Weights of a small GPT-style language model, trained from scratch on English Wikipedia: learned positions.
Each number is 128 + 24 x the weight over its row's rms, rounded and kept within 0 to 255. Layers, rows and columns count from 0. Numbers have three digits each. The size before them is the row's rms in percent of the matrix's.

# down: layer 8 MLP down (transposed), 1024x256, rms 0.254, rows 207-259, columns 0-127
# up: layer 8 MLP up, 1024x256, rms 0.184, rows 208-259, columns 0-127
down207 104:166135107176137115132156153131165119125119095135119113099112113115151123081169089126088128081151137144130136106086129121150160138146148159149135135150129067108158119110138146178131137107116096141185134112114122116168141099122119152055116095109139126163113208150103144156094136133112123143137120131144110118126158131140135123146110175140128145116095137145136088105090109138127144142161
up208 104:112117102176140128091120113134130204118171122110127098096153178143116129092130169089131151126129153148121138102097198131117129159121092167125101110145128145148158161132079066115127135131126154135112172103141125144154131154156116146121150087131111121139084171108130054116105134100128133099149129095122142144129058145178109147107119136138153108123131129131134147096147146138084134107127
down208 107:137138124104146122107133094094146113096112094132140141141126109123139090130136110148136128079153127136124128136090169137103162087106123165118150127132147167096188120152124149153143094168164111134128139150114140125097148106123109130136124140141134120166157116112131132090103158111087105080123154121138148134123196123086164100119138110123150125104144118116126099165107142153093104140109
up209 111:147169067144124195110136124134130177143110103119149151126139141174157111092163127104084109061146132140147142164114114155106133105132094114114105145150121136122108171109109072088122153142092106144095142162124154095096133117159104125117140137106125120128125159123137133158131128101130160095125108139116146134080139099075147094105123129145105071145137128145160134151082140133115147124120
down209 109:154124133127121157091104108116100137083119125149128102123138162136101154125143147144133135138095127097108120119126088142136141149125107124122133117127122145114097126140094116129128119150164116182127170135091151168119126169140160113116119152112165152155137154110087135105143104136145127094125113155151137157171151120104148128102152086188082131155167117128153144176105138107128113110186
up210 099:124131101111130141103122173088094125172116137102136174155110150121085070122120120099131104130118138094099115101160121147139130116096107126141155140146171129158130167137139148148104132110114137120106104171148124144147154112108101107124073152138122065115115097091101147114151161099121171126123162152121118094160173187144122121087101136131138167170086117139107124128158153154122163133184
down210 091:131138163142108124151097103117172094121124112159114116124125140123170175118164147110120132098116175098133152105138161137139119117151201108106159122105093100106139106127102116135150116124121095153149133081111153104145186144157152143153156118117127125150099132127120150163114108152143120149108082145133113122142115162107116155139183071133160117128168167133140164125075165107130125115089
up211 104:118139094165133133115118149113112146170106167124140166144157135148118105133116097121107155100115118125127153122080149130122152105127102110116130131193143115124163126127123085125088163151120153119101112152105159108115136115110146107140104093159081142159135153131137161101119100128117117099149124106130123091169086121115134124149165098104127084134093131145115114089136153134122129136132
down211 108:126136121110123133105143171098162170097110136125145156159168115122133112111135118132197120117112139111088095085118112117123150111104167176132106077161152112143146136145111128148085152088152105130123135171071099118095117128142102127115131150135112128168128105116137084128107109087115138093139140128092106133134089131137152158191119169094143099116103118143158123136112120163159120129075
up212 106:116130137155155073080142131169147093079122142125135090128098167138107140155118116150132117124123134130122101116126141094144226137094120120148113091128131157185132120106166116093126140165108138109108116150123128114155109117128101085111107160114114144134145136101139168153099173145129119120134094102138101134117116148128129147165156130092143179140120143154121139129133107089140133140114
down212 102:106118133179177136108159117099061108079127108140111116114136147121122093125105151114142117145175200156127105103088138143141156093182129149121130124157131148153145096125075084139129115147152152137130142115087150100113095164132113102136115088110088110142121148149137080112128077156116116140082153138141107109093191108132112157148162122135107133097114111088135111133122122128111135110126
up213 103:109126120116120093112132121128133174139102116129128102149146150130086183119170115103154113165140104103144117157146115100118105142128179119085142136161104135129193105109168148083153147141137130088083153131138102128140096155104149154141146127158179080109128122132135141129148132130087125150097134131110127132129184116123086133143110135169155151127150124131138130149107136131131129124112
down213 102:142165116126126160137126124084152139120143141098099126147105156099143143142111168085134090127134120119177098078103101135124082163165100124148129167150147120132119122147121161079116115151117158162107149139098129126121138075131129150118172096121161152184101145121110103114086133163215154116195156135138143101115143143167133098131163182114107125108115095139135122095138153142138152141113
up214 098:108150123112111097136108114114143125148144119152103125142115126121080113096107105127096101164121105136119103136162099133104146140107137131122176100123128111137147083140147130147137091107141131118126105133196101103114161127143116120132151102161112148150113139096132170129162119074178111155095109117165127130144079162098113108080119108127149130125114135137146102087145130126102109115141
down214 097:083125129172123145138135137147139160175131083129107111099156122129120156173121173106103186157093096116134092155111100140120110113141123170138162086147085140073133153178131129065105143164102168140092175149153159148146147069167136158114140174117108114135142139086134135114154116111109140152125131132134130096111145130136117095128134143138079120091111142131124147105150161120139146103095
up215 097:109122138075103095128077137179131116084126091123106089104108112120117141147102157098136092135090108083107126163135107164127158158153131126166144093136147141132147151129124101087148157144143143133147095140133126146162169099110136133168110100141128155145143131105085128103150150113124201124111154161153152123105148083176109144156116167089133110122110142149084107123097128128118166155110
down215 097:132124159156151132136130142100136145178101148109118150157130093095125157169170134167115159142149160147111150126156146105104054129076167146101118107108102106125112111129132117119099133163116160086129104113140121111135115140139158125156121112132155118118082082084099131132095130168141100131119132134132088103121092162146097134148117117120116111130139152093134137114114190102128078196132
up216 107:123115130069117147158114172078156114143134149126124125092094137094128125142103120084149153128127096131166063147122139122110113093124077122119136088112138130089122127172068069142127135108119142153111092156122151169142138063109159121157107096109145084167132124144107124133122166117151162154131126146087078167116103142159166109129126156143133090131095120107151166134141124116121146116170
down216 112:126123144102100138113142177120148145114134142159129150168107114113188176132137141088133150080091109092099134147161162146121117103190124107150142147116126095125113149066114132139177147130153159190158151136152106151118120119171150120111116142068132166152101113138123135150142105130123127130139178102115148118148195142138146100090131154120124100157129119120094160114162102143145106157098
up217 099:096122170095101120078143149103130090157136130144141159123142155156080105132154134120108169130122150161148097107140131114108139088142094133138091092115095138123151121138140137106150101113135086140150098132092126137101125120107130139142163162105121111101124123164116152128122062123131104096105097059175131142130125143134115085088125147104119150182115085171113149087127102180131103158145
down217 098:128143159112149122141152097150128186139133133181151113164120128158133110115113132147109120147183103143184087130124124132144129127163138088145137137126152110114115139140120154153145106137158137082118188143112131168150154132155110170141126149174110089146138144106121125148105166128174100118125153079075157139124160138101125142156149133158124144150137172128156129133100082159134117133089
up218 102:135114170118164146133124132113131120110109162087148157139118117139092146151156095128136080113135162132128131130182129171119112103124089111125142125144158059141171115133124112146130128148118108158154182159097174119078150134138106137114096115125128114108147148113088161179100158140073130150130103107106132119136124055079112123153105119118091097150108136119129109128148159084127181096165
down218 097:127148093119111143127125188163136093102128139100092137093117117117087101147149120144130141109102161105145119120156150171163081113138116126137150131139154129181144146125163121104109126117123151095160147175142117090127116128092193115130090129092165147131104125143142137174137140121129116167135121148105091102139078119123102109120070149145126163105111148112146094127164140114191133133147
up219 112:134134121124113091136118155132110163145138098129132087098134097113121084126123093132132143153088144127170123100114108158122111144110182155138067104106078135152111147137157136146163115081148148139133133120151103089168127127088158100143149103136160101111141124148167113096138094081107108091111159149139157135135132144129137104113126108104143144127097101124130115113095118097138111079073
down219 101:112072105095102082106103127192122134117146147093144144119100091102138150125141139105124165132088134106118171147149111151069159137157157142132104130137142150097092117138089160085140155097098131131083131152119082098159099131097152122157128169172161120137094156134166103195105131127078112158133150151136108118138143130143169123152135127172090129132161107143106106153108148113170162107112
up220 092:136148134112143105122153087158131143150150114152142074120165113118136167118174169139075215120119095099139140148071150130111164123137137116135153127114132068157148129142156104162139103127078119117119137138115137130122109145126121138152150124143124118115112135125088140099145093148129099093157146126107148120182151165147169135125086106150117140096104140130134114102077173145120109165124
down220 090:136124186157104151169082119111159077140105132130175132118124125103081116095138092103155082157167102129128154112160144096146127142151111115124115134109136131095121141110134106168091111143157139098125112096099125104164103145129103112142137127108076100135115156144114109122141112112105119122088116145107140118131138117063125116158172126135130104158140108118113171167144102121146123082118
up221 107:101101132114114113121173112127069092117120113132107107109102121123110184095169116125133139145109153175135155110122077092114118200159107104155129152139072132149164121167152131086107112097162142159164107151127149148133090135104141113094111144113133102111135116129137136153124115116131096146153162125107134153145150156152124110112110127135119084158140095147111106111098181158113150127093
down221 112:104153132117160106113136148113146108100138154127107109151128129157137091144128148122089104122141146139126115148126113098112068122112124133147100109083128122081133141122172153171153131059112124125095096114129129155124109169111147086105104167148152122126160197147138176097096110130171129093117113158102148087117139092147095140150149147145124114124121097137112116138111118152138185092087
up222 105:104106135155102126121192144146113095134134103114163146130110084118138145114094138147142129145139161096133095115141161112155158124105159094116109154120125113141121164146147144123108126108126183119117143166138120138153138127075151082128118095092137102146169111144133131126142154104119078123153133168120129109067087141136172113114125126127163157104133152120136143118117099146126125163147
down222 100:157122171074142144150145118144105138183081132129137178120094122078134148133128119139131133141135127111139131169123104137138118079140133106113121167139098181119105182131140167106128139157134084149169118143150165138147102113112128160188121148159107144095172138133127103085125137144076137150108076151135122123129122118112137168071135089142124124133108158157153140136114070113117147156108
up223 096:177142142170168132116120169123154122088105123125161102103105146119119086102169116137140037112157118117132142136130123115154143111149084133103149140140136115140136146151147136110197147094105158192103119144173142116135130130154149126117083106128166166108149135082116107140106083119141128135125159136147149146150124096152128124152111107107103165142103098135139126136123166148132158108112
down223 098:120141139069117116138146103161124166181157118166140141163144129128139099145097139126107143148149152142104145124114129148129125115130145153166115164077115135127126119096138132153115151137124122141102116159183175122072160129126089112151162129146133134185128107123118121130141161139180158125139121129135102107185151159150140097101117131120147124105118133100145134106112084129127140148141
up224 104:110106101132166139102108099103169128135143103122137097100085070132146160150124112130128115117148138129099156140138115152112162148118121141114139147150112137156159113126156134175079143148103107130138154135120121119130138117096143149133099146129127128110129134129157146118121111131184118169132180163149130118103142078095093091127172151161140094099176128080101083116157143131126117109142
down224 087:104121153119157141197163122094116150134147122132161157156085096130164071149122111118137162191087086123144154129151156123097124115150080151107111154138132114143146154113118112136145129136181139119116133129107131135116122135114103145171083158071139160126146115167116137186106116147079123114117128075124122172139131110112145164168121112124132105131145106174101134177109145124129157153152
up225 103:139103123118126144142111124207142145111101149165136126163142145135090120147144143098132129112122119071119101163154146176155118105094139134118124126116137148110077142096104128171164141108148179074126126110142159157140118146123132090097126157149143123125135152129184155155171166081099135095132142132155135110103102099115118129112133138111143116059098106145125133148119126163129105135163
down225 114:111132120129144130074103146145144117114139163117127122152123089152122109104143132112117171141185133147173137072126113059139137123110123160111102102169109110166150187111100156121125173146157125122090146065146085118122118112104132113106113151117147125163170131154120115133126133131111151102123117108091138159116123128182124115111137138082098148137089129156138143094119170142136096111132
up226 093:082122140129164165140136120109102115146150125120128116106137112113172084126149112125144114114184118131125123151132183157174164169102132121128157104138122109122136183153142108093115110149144114106122130122138115165139147120125128147147082127158122151119145148174117128136178137095124119113100114160123160132102143099114139163145107136137155110084102121122165086131092143089089110121136
down226 094:152129118116163162121134133134126144135159151098166109109152134132144108170150159114136169070130128159124090126118113116094125093128117127105131114103116129094129078103149126153150103112126144101165156129110119093127130137124071114150109134098126136186129131112128142113107144138112124173118124129153119136107128113118141071118124121174136097105100135141096168139151100140111131146108
up227 099:159127126133169138113124178161116141119104156166129117108065134114109125099125133109135123092117122143141108112132143150120178113161152146166111118096151127150159126141111112106152121171153146162083113120115192113111128126124131140139108157094137109112101145140083131118150125135139100122104159095084157115112154107135155063120126109154153149116129135138145146083126116120117121145152
down227 096:144143134125127133158147114120110133122135143114131117161126167162129098144155091130119146131080091083163112108146177087142091129122124120094139166127129133126096163119124134101139153167177141169090141133102154110095084128129172136148148136115069167141117097120148107095107152102155122122110081101174137106127151119104082152117114076149117104116101119143126098138103147114139152147131
up228 106:104102123147157122149135137127095144128136101111165086163121152118110118212073155134104164167087125136073144152143146118120110135112103100143156164132107134162135147150085151087152131079153122135127135125131140115147163111126173154102148148134114137121114075143156119148103137140121098102165100125134126153104127119151143100127137104151119159088107125143111166166178115144135111097107
down228 113:165154110124155100072111151056147121156133117113102114139117116144174155148123094121114163127117116144132137135186117101117159157109152129130089146137129123141157157158086156132104137122161110159105163109128081112107123152114122160121177098186163137098162149164110072119147078134146139128132154091127152139123137124122149133134191107152108119105118127078107107167097113098120160132135
up229 097:146137159103120107125160113096116143127087105100111145154101123140129142139110144153152150117096150156127133183122123128114130124074082118148148106134118135075140147096153121119138156083076161140130121120178111141126129119109170116103097131152127143136139142191170116130139143108137107140123116130102161150158154120069144134119097131119131096100180113132137114129149126108084139092132
down229 090:104123109141114102180125140084151169127121128156171109133134154127109160148153114118101142109133118171133145129111118122120176115167127068121117165127118098195143154120086180154134122151142140120168140118118080147145141109142115139136136104122128079144131095119109129129148144113090131102130107100143107101122164158202118117149114101145117083147119133137123123173145151146162129122072
up230 087:145111116087110148126100081100145108111099136155116119090151132113095116129173164130126160131122133138113108116091182147173145145097189091118132077133110163156117114105110110090119101136096146140144151117129143131117134112117128185145201091175141124130096111135116126124138134149100116146126117112149148129093124112138118192119162138103098127113133121144167068141126165126138127095090
down230 097:173116196114085114107196129156100157137141109141109147189092165181120084161117119111134128098136141136138159107153095108103099154157149167146166111130151139146164150153161144127128150102142137146104126145106113149138128090136141135120116108152153165123180134113139144060105163136077097159129140145088089136146118125118121147161129144160108136133145116124129115118110113113125126116106
up231 087:134128146080143107108051077127079164139126100080114149148133137152104114101167132138137121145102120128129169112111134150111108140144183107171143102115156135153113109108129180158100127114117115123153072129153089148164130146140150152131146161113183129104131115117140120153161121149147126139138147117142140100139153103127115136102138137125076112120135147132095159084105150113117138133137
down231 097:095166150172104164153165151088159103082117103149163105159119130121122131124113141104140108134143137135144075170140140138141115043131124124126122150147131108096127101154146099125153106156125121131161137071100125125115158123141131094095096132090132139153145150134170130156136108158082157138130075143148120118167119129115155124121138154156102117173108140138129131125128157098124155167106
up232 097:125123094100149159144197090140183106128136148173096154144120125140115147105146124133125100133113148090094115162136164129145101093147143166147152132108090120144129181105098103123161148136125165103112130113116120129096174124130156134132082171132147159132150148157111118164107164089109112100126147096151118129116148157087147136093132123140131126122110096141147152095178127110158138110153
down232 100:165123154116095143097095141132156136145152121174103173100145085136143097108135135141102103143109128150099084139150111180114111149129131095129107144103146140124085116101146110085132172124154133121131146103126131076143127155113135129133139138126174160120120124085135145147149143131125138143161178136086144118113125158150074118179139130129099111114178092108130136096126144150122160127141
up233 092:149079124115140116118145136126095125163147120145162118128134167156115146090134143154131118123125114147134165111136107158114131136076144102138162121091106158169149144130113135127126120184134088092160138136130108111109091133151105132135118141147141128112124112145114125113130116150113158112130144148146112137129108082119102115133166121152110099131160137121134115125123131110119079118127
down233 090:164116124093140093151124149101151128154144123153127136117079079123172104119093109144144096138145102121144117140126120144164106149115082107125141155115084109106120099155110112143155167108120125160087083126147086120150104109121101121130124142096142145123141196149102146116153165090161102099109177139147134136140171102141128158130099159083128133134118143124152143145130132143136100155126
up234 093:114146159145110121128148121124073120099084118134140107139117090123125114151141152131147136158144140140095137143142176102121114132076126143162103104119124130140150141096137135077109146163131134119143113136120172136116150133126097105119160091183067122133113120115132197136169142099143108090098125131153166139105136142186083118117129156143112116098112095191132121105138127162121124078123
down234 103:102136150163140131127158174152119128139132166098095138159151112165147118121088150146102112137114146136157156101121090118179137119098098081088139163165128111101141107172123111136149136104128142099122156171151134142103129112082160127103147163165124149133150133104151150141139091131130141129095134129205128111126099130098129139129118148124163144135130140154127104126112056153163132177145
up235 104:132087103108145116092123117133133103085091133152111136078090168140135149121116137130120123121128128129130162138087143085141113123160125122134117142130113154177114109169147126143089149131142153170117117081166143114163083123138109150152128118109115148168073127159131157136140115125140107178123132128096096145135126113117143119079111158133118123110107121154131110157100110127110090135149
down235 105:117185098086135141089137126156110149114124149183101181125167105102170121114120124110067113122118152097131117107136173109101128081123136089108156086137135093097108129169090118090101120150125125179147094142114124126126112132155164080140136122132126122131102125188095165152093163144137109115113131091156109134082079117128106155128138151165152123132105101156108118109139124132105132145149
up236 094:137113146124128173125143124147149137132139131110126132103165161117126103166156147128129117130135124093105132115151119105095075144100155128124159125118127141118163089100146094139084118154143135120142122066181130087095121168102115153111117099124163124114150157117113147139142156139158134156102131119113148115138165127118132139126156126145118185127111083106127110149111128133107099094098
down236 086:152100217103107132106119114155119151143162102122135116109140143086113133117103114140132116100107104113100107161093153113116147115167149139118103132141105153133125136117096107132090115121148136129135141150128122161085120103168127147116120131158132144146128088147104113141112153098116128134128129114124135098091096133128055122127111136120141106174111143132134155088135125110059117140137
up237 100:115143161067098091132162201115173143084125128121135119141124103099168123168125098109139128104098121122132150135111104087114171148116131144140167103156152120135148114132143124077150117123108171112137152134146129116144100132176121144131090135120094116150134146162132107078113126091131125126134081126116130134127137116169162147146133112154137150110094118135137138138145146090143167123103
down237 094:101116144088142133152145140161137144106139107121160153131128145098147118118134147078133110129122111119133133121137080125117134131079111145133173149126142105100133147126142120113111136095089099113114138138134141163108134133197135097145125170156130176166144154170108113139148135132121124147159112113139172151137126162139142111190172080143135114139095117163152085092084135133106097146121
up238 100:153134103112111171135187183198106177163116147123115127090116152127138098129141109131137154155126186118152111159126110098097123141183146134105136146095140152128120124158140118135143120078087125165107099100142157150133140118143186150136114112113147105118140129139097129144176105128166106089116144139160096168100180150163125095125149122149075105158165164135159102117138167125120167157123
down238 104:092133135134169169145140138104119154113133132124138104153117135151095139130145063160102154072100125099145077178113178170162124113142109139123153119148135192111131150137154128146133162123143154174124134132174152112116101158137169122145152155151111164144081134133138116138143157082133169119101129127127137106128117140098123129158151119085136132157132112101095070163165094147117139123133
up239 103:124117143131097139114173120132121130108098139113113117098069102130145123158149159142150122122137110142160142148129125150126098146123120124140062172142124132146117107122114124139141110160133099122141114151124068101125120154168144115141169124155159131107164105111143125143155106134133093120121157136066128099078133116132161122136132090087143078135115140100115131103109187127120054110120
down239 101:123116154149140124084159138148134112109144123102093130166124111114101136149133164133140151127133108124139138114108139125102147132129102135116105114113137142154143127115131140114117130137113138097079142101174145090132086080159146132138147139122112126110158144108124142140109127136096117118104107149141155109126102150113098131102117125117140133135085162143093082157136156103122160141170
up240 100:144118126106145122131131098104092150103156127107107116076169169138066168157099107131147121144135120128144110139136112119127137095122093125137134136140134113156097115160144132109113136166113141131141136119168125113153160117131158134117108143118067149135151151118149130141155172141130151133125101112137115157104128131150117127102143098161155130120106178110130149127169098117134154126142
down240 091:165140166141119135110113113107148112090148159085139132168114133130131079151152119118105126150136125073166107101134123112157114122092103167116113138166178110109163154102129106131169086106135100120120112124149133113132124098152158112105145110164106135169136113169107111141106123145139078158148145114154138149114163134111130092089129140110177157095109099154150109142081121127144129110104
up241 101:138083085177118146108123095102129128108123145133155121099136076156158154133097129167110097103103132124092111150129149179123069113129098171093117097147135159139193131145104137118146086119125152106125112120078139088116134165102137141154115159167131107132170094125164148102148116130131134112144165177116131099141151170123107121163113132088134134134139137166117113156138089156165154125125
down241 095:110134131189125131141134142155140113114150154102087149107106118106103102164153105110152126099116154093151126115125081139128178136147138086127156110149098127122101107133145156088158153138129130119168058117144105108130156122156128121082175121132127098175125163101178103137116173115120140132126162084122101107156090155113109133112106093158138090146124154152138128129124108132101157164143
up242 098:089123098092136121125127141123203131105100187103136148171164161138099146069104163129097167096098131126113106110116146122093071149130122114159143155138166133142153119143129135092102182116127119140115135124118159147083082147184122112124151123086103106105107159112168114109120155103122118105102137119137132096110104081137108096163130105131163126133121105146126134123118151115160155132098
down242 094:136123161132118145166136120107126105129151108144092166114135107135156102122148175127135113143089136155118123104128099123115138152138151148160125113126112094142132106111089087173128141170100151135160154118139146123093133109137108142141199122164193135135159110138127160121126099119151157175123161120109104141107201163132158111123114139191105100139153132168126097119086091140149134138109
up243 096:124151108143155199113111136133101143178101080135137113147116155159116109104105087137114154105107100180129146148128138102118108104134129086123109123159162128094098087089116105125148120133125125134131155117157129093127128109101137115136137134114141142118143160137090115114115069127142110147145123144075107132134139178147127119142117099129130145136118118084104128112172151137178104145126
down243 091:092155128179144131153160119144136154140103156128092155109158116110114130123114157135120136165148103103122132137139182082110121148154106121129119173134086137143101136144151132079132120142097137112102116141098112130172124154147120122145102133112137139141145146092120114117147120137079117144124180116098123132122059134171120125133090119146122119104152132159131138114131089155102109150138
up244 096:138155090118084110138113094146125085110103092130122124144100085159143140126111120087171136135114142147153147118147129103120155099087137153177132154134172118141111116140139156136124128134149134117125146147146161072108104097125063156126129109149091126129172193136132136132161151115145104130094147135122159114137109162117108086109145124119092098134154116112191134126140086123108159163131
down244 098:132118128098129136166115150156128136150152096130118096124099145129109154148158082124099105104157105145077110142133112124126136103131136139161167103103079121156101180101139118148128159128136147132140145148125114185124144125127116157103131111140112132170093120138133110150083128115111101124131090116107105100144120180124137119177142111114147125127107105093130099180101127162129179112139
up245 094:123106118072131116139113115113135141140116101162153127098147165122157123107124078102155113162125111138131099120192123126130090114095113160204138167120169103122119126142155105113164111138152128138067113145148109141159190129103152120143139128116097081106096136127070176150132110113138151132128141116142139157134153107150115139135080121113134168126107150123143157165113144120092167086154
down245 093:125149098131130142146139126193150130133093119156099197121121149143100140185181146128124154126121133116154164113117131153110136151120154146095122136122130150121119157136159120146141145146122149162131123165087096094148134126160146125158090142126122151150137100094154161142168113120151094106155120103101149118106157144109126148132137135126111076180099064076142132106122116108183146138176
up246 101:131117125137114195138112126091063158123166168105161117114093086088161118155091086113116121123121136113110115147118156096173146149116136161113113131112117123155109162125090140145144119138139076162167128100143139124107121139088142087110096078128146097146171150143127105156108145131109157115137140154122114096131139123146147106133173142150095101115102103085111102150161105123118105088139
down246 107:091187129164111110108134156145110128157124109160109123121138123134115130126127092146132076164140156173123116172152149114162175105157114151133138141079080120132127145148120074120121078125152114126122156113117114125182143138097161091170142159117132112115104101113102103112163099138107151158098168193128146136123121132134107119174119121121124145156146183144125102125155116102151157123159
up247 091:159117122099099095118144113149150109134158142120158142139132125146180140164095139112143141154110135123140138152096188143121133156125119130185136157158091107136166139109099155107083108116130111122144168128141143123162152096188105159141137139166119145142143122141121128113167114140169113124128141126131108091131114112160177133150128176182094163103134091143085091123110151142148141111162
down247 091:101102140163125141143103167126121142091114149164150123158109097069129117111110116118129125153119118122119097136129159127162095102101122122126145068128135171161151152144138129166165097120143131114159127080149129121103124151118119143098103133142147105152122136166137068151136144133116138118131143150115105109118166138117083103103107088108141097148144155132136108113155095169153128161142
up248 113:117128115098105123122128133133106116079152120072130125117091131159126132039135106136151097130189173114110105150105125176094119107129089150126130104174158081133106136128144116072132076149105120165100106133143136113157099118127107146085089160145130130123164099134118102131089181107127141152135148120151159126095142161112122113119084151111132147149136103114125145119093140145124102167090
down248 119:133188123101103106091126055103132145108106121132143103088106151123113130129149105150168106108093144092105110125082117156105112095095202141089160144173121121125102118164137104146123163145126140097133115132115137139116121136139129129163101151133083150109115147131078130157128161139107062086145126147129108160111113078134122169158143119126146102111100126123148088176141134109118143152174
up249 105:143119097163158115165117135128125132147111144114148095115138135091150104075102099097094100087142106152165147122177143102114133124139181133116150119117147127144099144138147139151115144127109175167152138125139130111136131159196138108110162120150172112143129072133160111086144055127096132113153142177128158140167120153121169137105137106116120129172115109132116125170114139155156139135152
down249 078:107166156150154158251153096156108105143118140100105127192082132137117127160157143143157112131128119132130167147131161149168150131142096102130139132128104104123135090116106113117130103126181098121136159129089148121085128150141118109130133142150116113137126101117139158092154133107107129147107113126143127132131133087107147089155102112167136089119136133130161100146131144100170151099130
up250 093:147143121176167115105171095120153166142118142100133113161156124142131162130145146081180118108131123164135099111083138097109079118118143128188127102122149137147148142115093132138147093128123159100112117113173096170167108152163116107139138140146134132138089092120108115194124119115117120109137136093151202109132158119148107114119148124132138136113135150159152077129131122132136105142126
down250 094:159122098129148149141116153103147090158149163102134072099154147119164107126138143155096115153143122112151143111138120095127089107137138137144110119167133106147123179147151100161131095111091096125137158131129114094116104174114095087130152163153140129112143146144130145096167131120159108126123165107159125137140123137171115125138137124134115117134103118092131110111107154203132144119128
up251 089:134143110154094130141118134104101130149129097165130096131131132086121117085095136074161129149121123112149147090129128145114153177118148134158129157113137142124133104114080121095071130093132118080120101075158094126132151123119129097109111134151139103135132121122132162148109178124090146145124084138095117147146118172123138090142116115161135166131163106155113115168133131163148112115143
down251 093:135148092122085161137140086138157125125084171097120165117098150111105106135124128106114149162121089116074110147138139106105093159120124120124113173126126111130171134127130158165113087146129149127144143108120099098095123088175096130090118105140121095143147104175129166141123096146134110125125171093074173151084144125147117156113087203130125105140143127126112120150136144130108135167082
up252 096:094131134101135101112144141140104161099118072125117107111134154121119139143101156162117085121136158171121120138117142117142114148127114150124081143106141159148145106136107143135182150129113161159099156137127141159125136132152133145139117094099140147133113122100100138142130129151130143112097106136167097168090160125183030122111104134111137094085155066128164154104107142160136115105125
down252 102:130176107174114148140099124132094122103090135124104105139098138154129116148149168145138116133148120148115139137156118128134172155133137067148073145151156163132160111184132109077131133107180143140130150098119136136163121133165141158116160104119118149157124161140095130114101146149118102144148179110154142136143175129140114172130156144103133138091120087113110133096089143131121120127097
up253 107:147123089145113136160076097105159133155102139086144119172107117125130142144119108122127132106106129143116145145119140138111112105145087120131144171103123139135186124099112119095112114097140170093125167103155154129138161161106126126121180112111146087172166141111133138108095066137157134131114143121112179127128122112109145116146101148135144137159093139155147131098108136115109124138113
down253 106:123183132133163132106124151134110128139153157157129120113137171163113095143092109171112135155127114171097128106123106091108112133140087134105148163109094108151135099130117118132128128131136122096126144121122105123135164126136093169144130162100082112134162080167099155181114139093127133119141101109145108122142088103118109110121127142140079142119116106128198159124108137127110140140135
up254 098:136092145116098089105099120137160181150118093165083114095165118169114121136140095164128146124127132087094168118150130127137134146135167096141150108146080179178159144149166129088151159144128179140127108087115098120132116121145116137117138158133146127099100149113130127133181122147118115124109148103133126123144175110138139165132137108132135116122143079160139085198113101091147094085114
down254 103:137134132112146168126126131101076162162137116136098123147087112134143114132121087124148166131147163088099127165105115097136150133169107138133090074146121098132114124108163120105114119157154157140131120146131116110181152152068104093144121120157136145140133145139138153133128166088097107152140152172114130110122112121107114149132100116122127074101118142112135132160145122092130145122093
up255 104:132133118168148128112127157120137134126116125132134113134129157125123116160126131095113150110078095114076138121148124102125131198181159160151137111114098137117160099097093146131129133143151139156127108132155187080111148153117078139174184075087121156148123121134132158070067077121121124137108120107134105118123117110168115110124146148099117102102119127162133110130154138174164123116142
down255 112:142122125172125061092143113151130163083128128122141123135097135163132144120122157115124166125123088143131125140134103113142138134129121151130146156124197128156144162101139088209100138125152153128156169123142134120110175134107151153176130147144142146122130126137149128176153094132134163164158088129123151129161142120116132135127113109126138159118154091164100119161148155151153141124123
up256 097:125105078134105136150137174105198148140100108143163131115168117161146122150157138152097134141136081152132122158150098145143128154116133116131133168126127169135116134078134112114165170125125131113128159184151109111156122105110092154094126119117127127099108155117107144124138107103149117167129136118121126144092133135126156152145119101095133123106149143075091101154087087160091074152112
down256 088:122088170139138113144121145133107115087166135133101117147140162122136127147119139147153127154141153093146131141090185146114131110137140142135113107127100089149151116154142105148122110123129100124097114122093148117169141136177127107154119162108138146108142135147102106109100139123151156132129159137144160135146148117102121132129129185101116115147145138164091117118170138117148132098140
up257 093:140151134112123127116113096130100131176125143119118107113140124188109113129123141135147120140156124123138144186086179110103157160147116143108174134130120135163152155169113122128163090113130115136171136107131137136125079108094155135110138163087115149156188134106155120136168165144142119153130191146126109152124136144120116166092102101097180138136116089132113089137108171112121155123126
down257 099:131127133157144102101117100094103112091152139125157116111104144144155145109126126101090167143122152202109166109152066165144059104140119131132114146125139097133119107082146139145110125165135116153111124155116096150131125125130090128180107171161089107093122082129101132138152131174131139117149109175118111127118132144164097127153128116157141142116165127097130157060135079123139136094143
up258 108:093122185114098113136124139136093111110113179158119140125141122123101093105099082151195109113127146155138112150093146109110106117111113172140140137131150110128187146093132125147089125167094178118130144141130162178147095103112171143101152114125147102128132127162142151171129154114096133116125124126141145118129125097180101092160142144149117152124131125162127155111138108150076130147130
down258 097:116134169091113144161153132154130170145129131149132144110127139147142084154123135135108120128120129142155156168104095128091108108093134157062134096128089100130164153107146137121115138114091132166119170116122140134146140126181149157092099155116125072123095135159116134142132093091127115168142095154103131111074108085113103155143124096172106139115156106108107139110123133128170181110133
up259 092:156098144096120091126146119141128080132128140107127096140170110129135149128142090114131138151149103119141136087147115173151134112133121157111159112105106147158139126126161105141155104099147099133076141151099195118145113104120142130097118108131129146104101101153121152104098108104100097116073159127164135125117169092125146099176115126129150115126153115128100127101144177130145115111122
down259 093:070145079125170123200175143118142170114113138105149177104096150135085092119140122122117135135155080139110143098099127131107115172107133092152085171136141111127103133098072125162144110125123133132157145119091124125121141095107121135144094124138142118164135146120110139109128075152107081115153168110124152133137090108106164164150164129161130137090104140094157118097083114162092124117099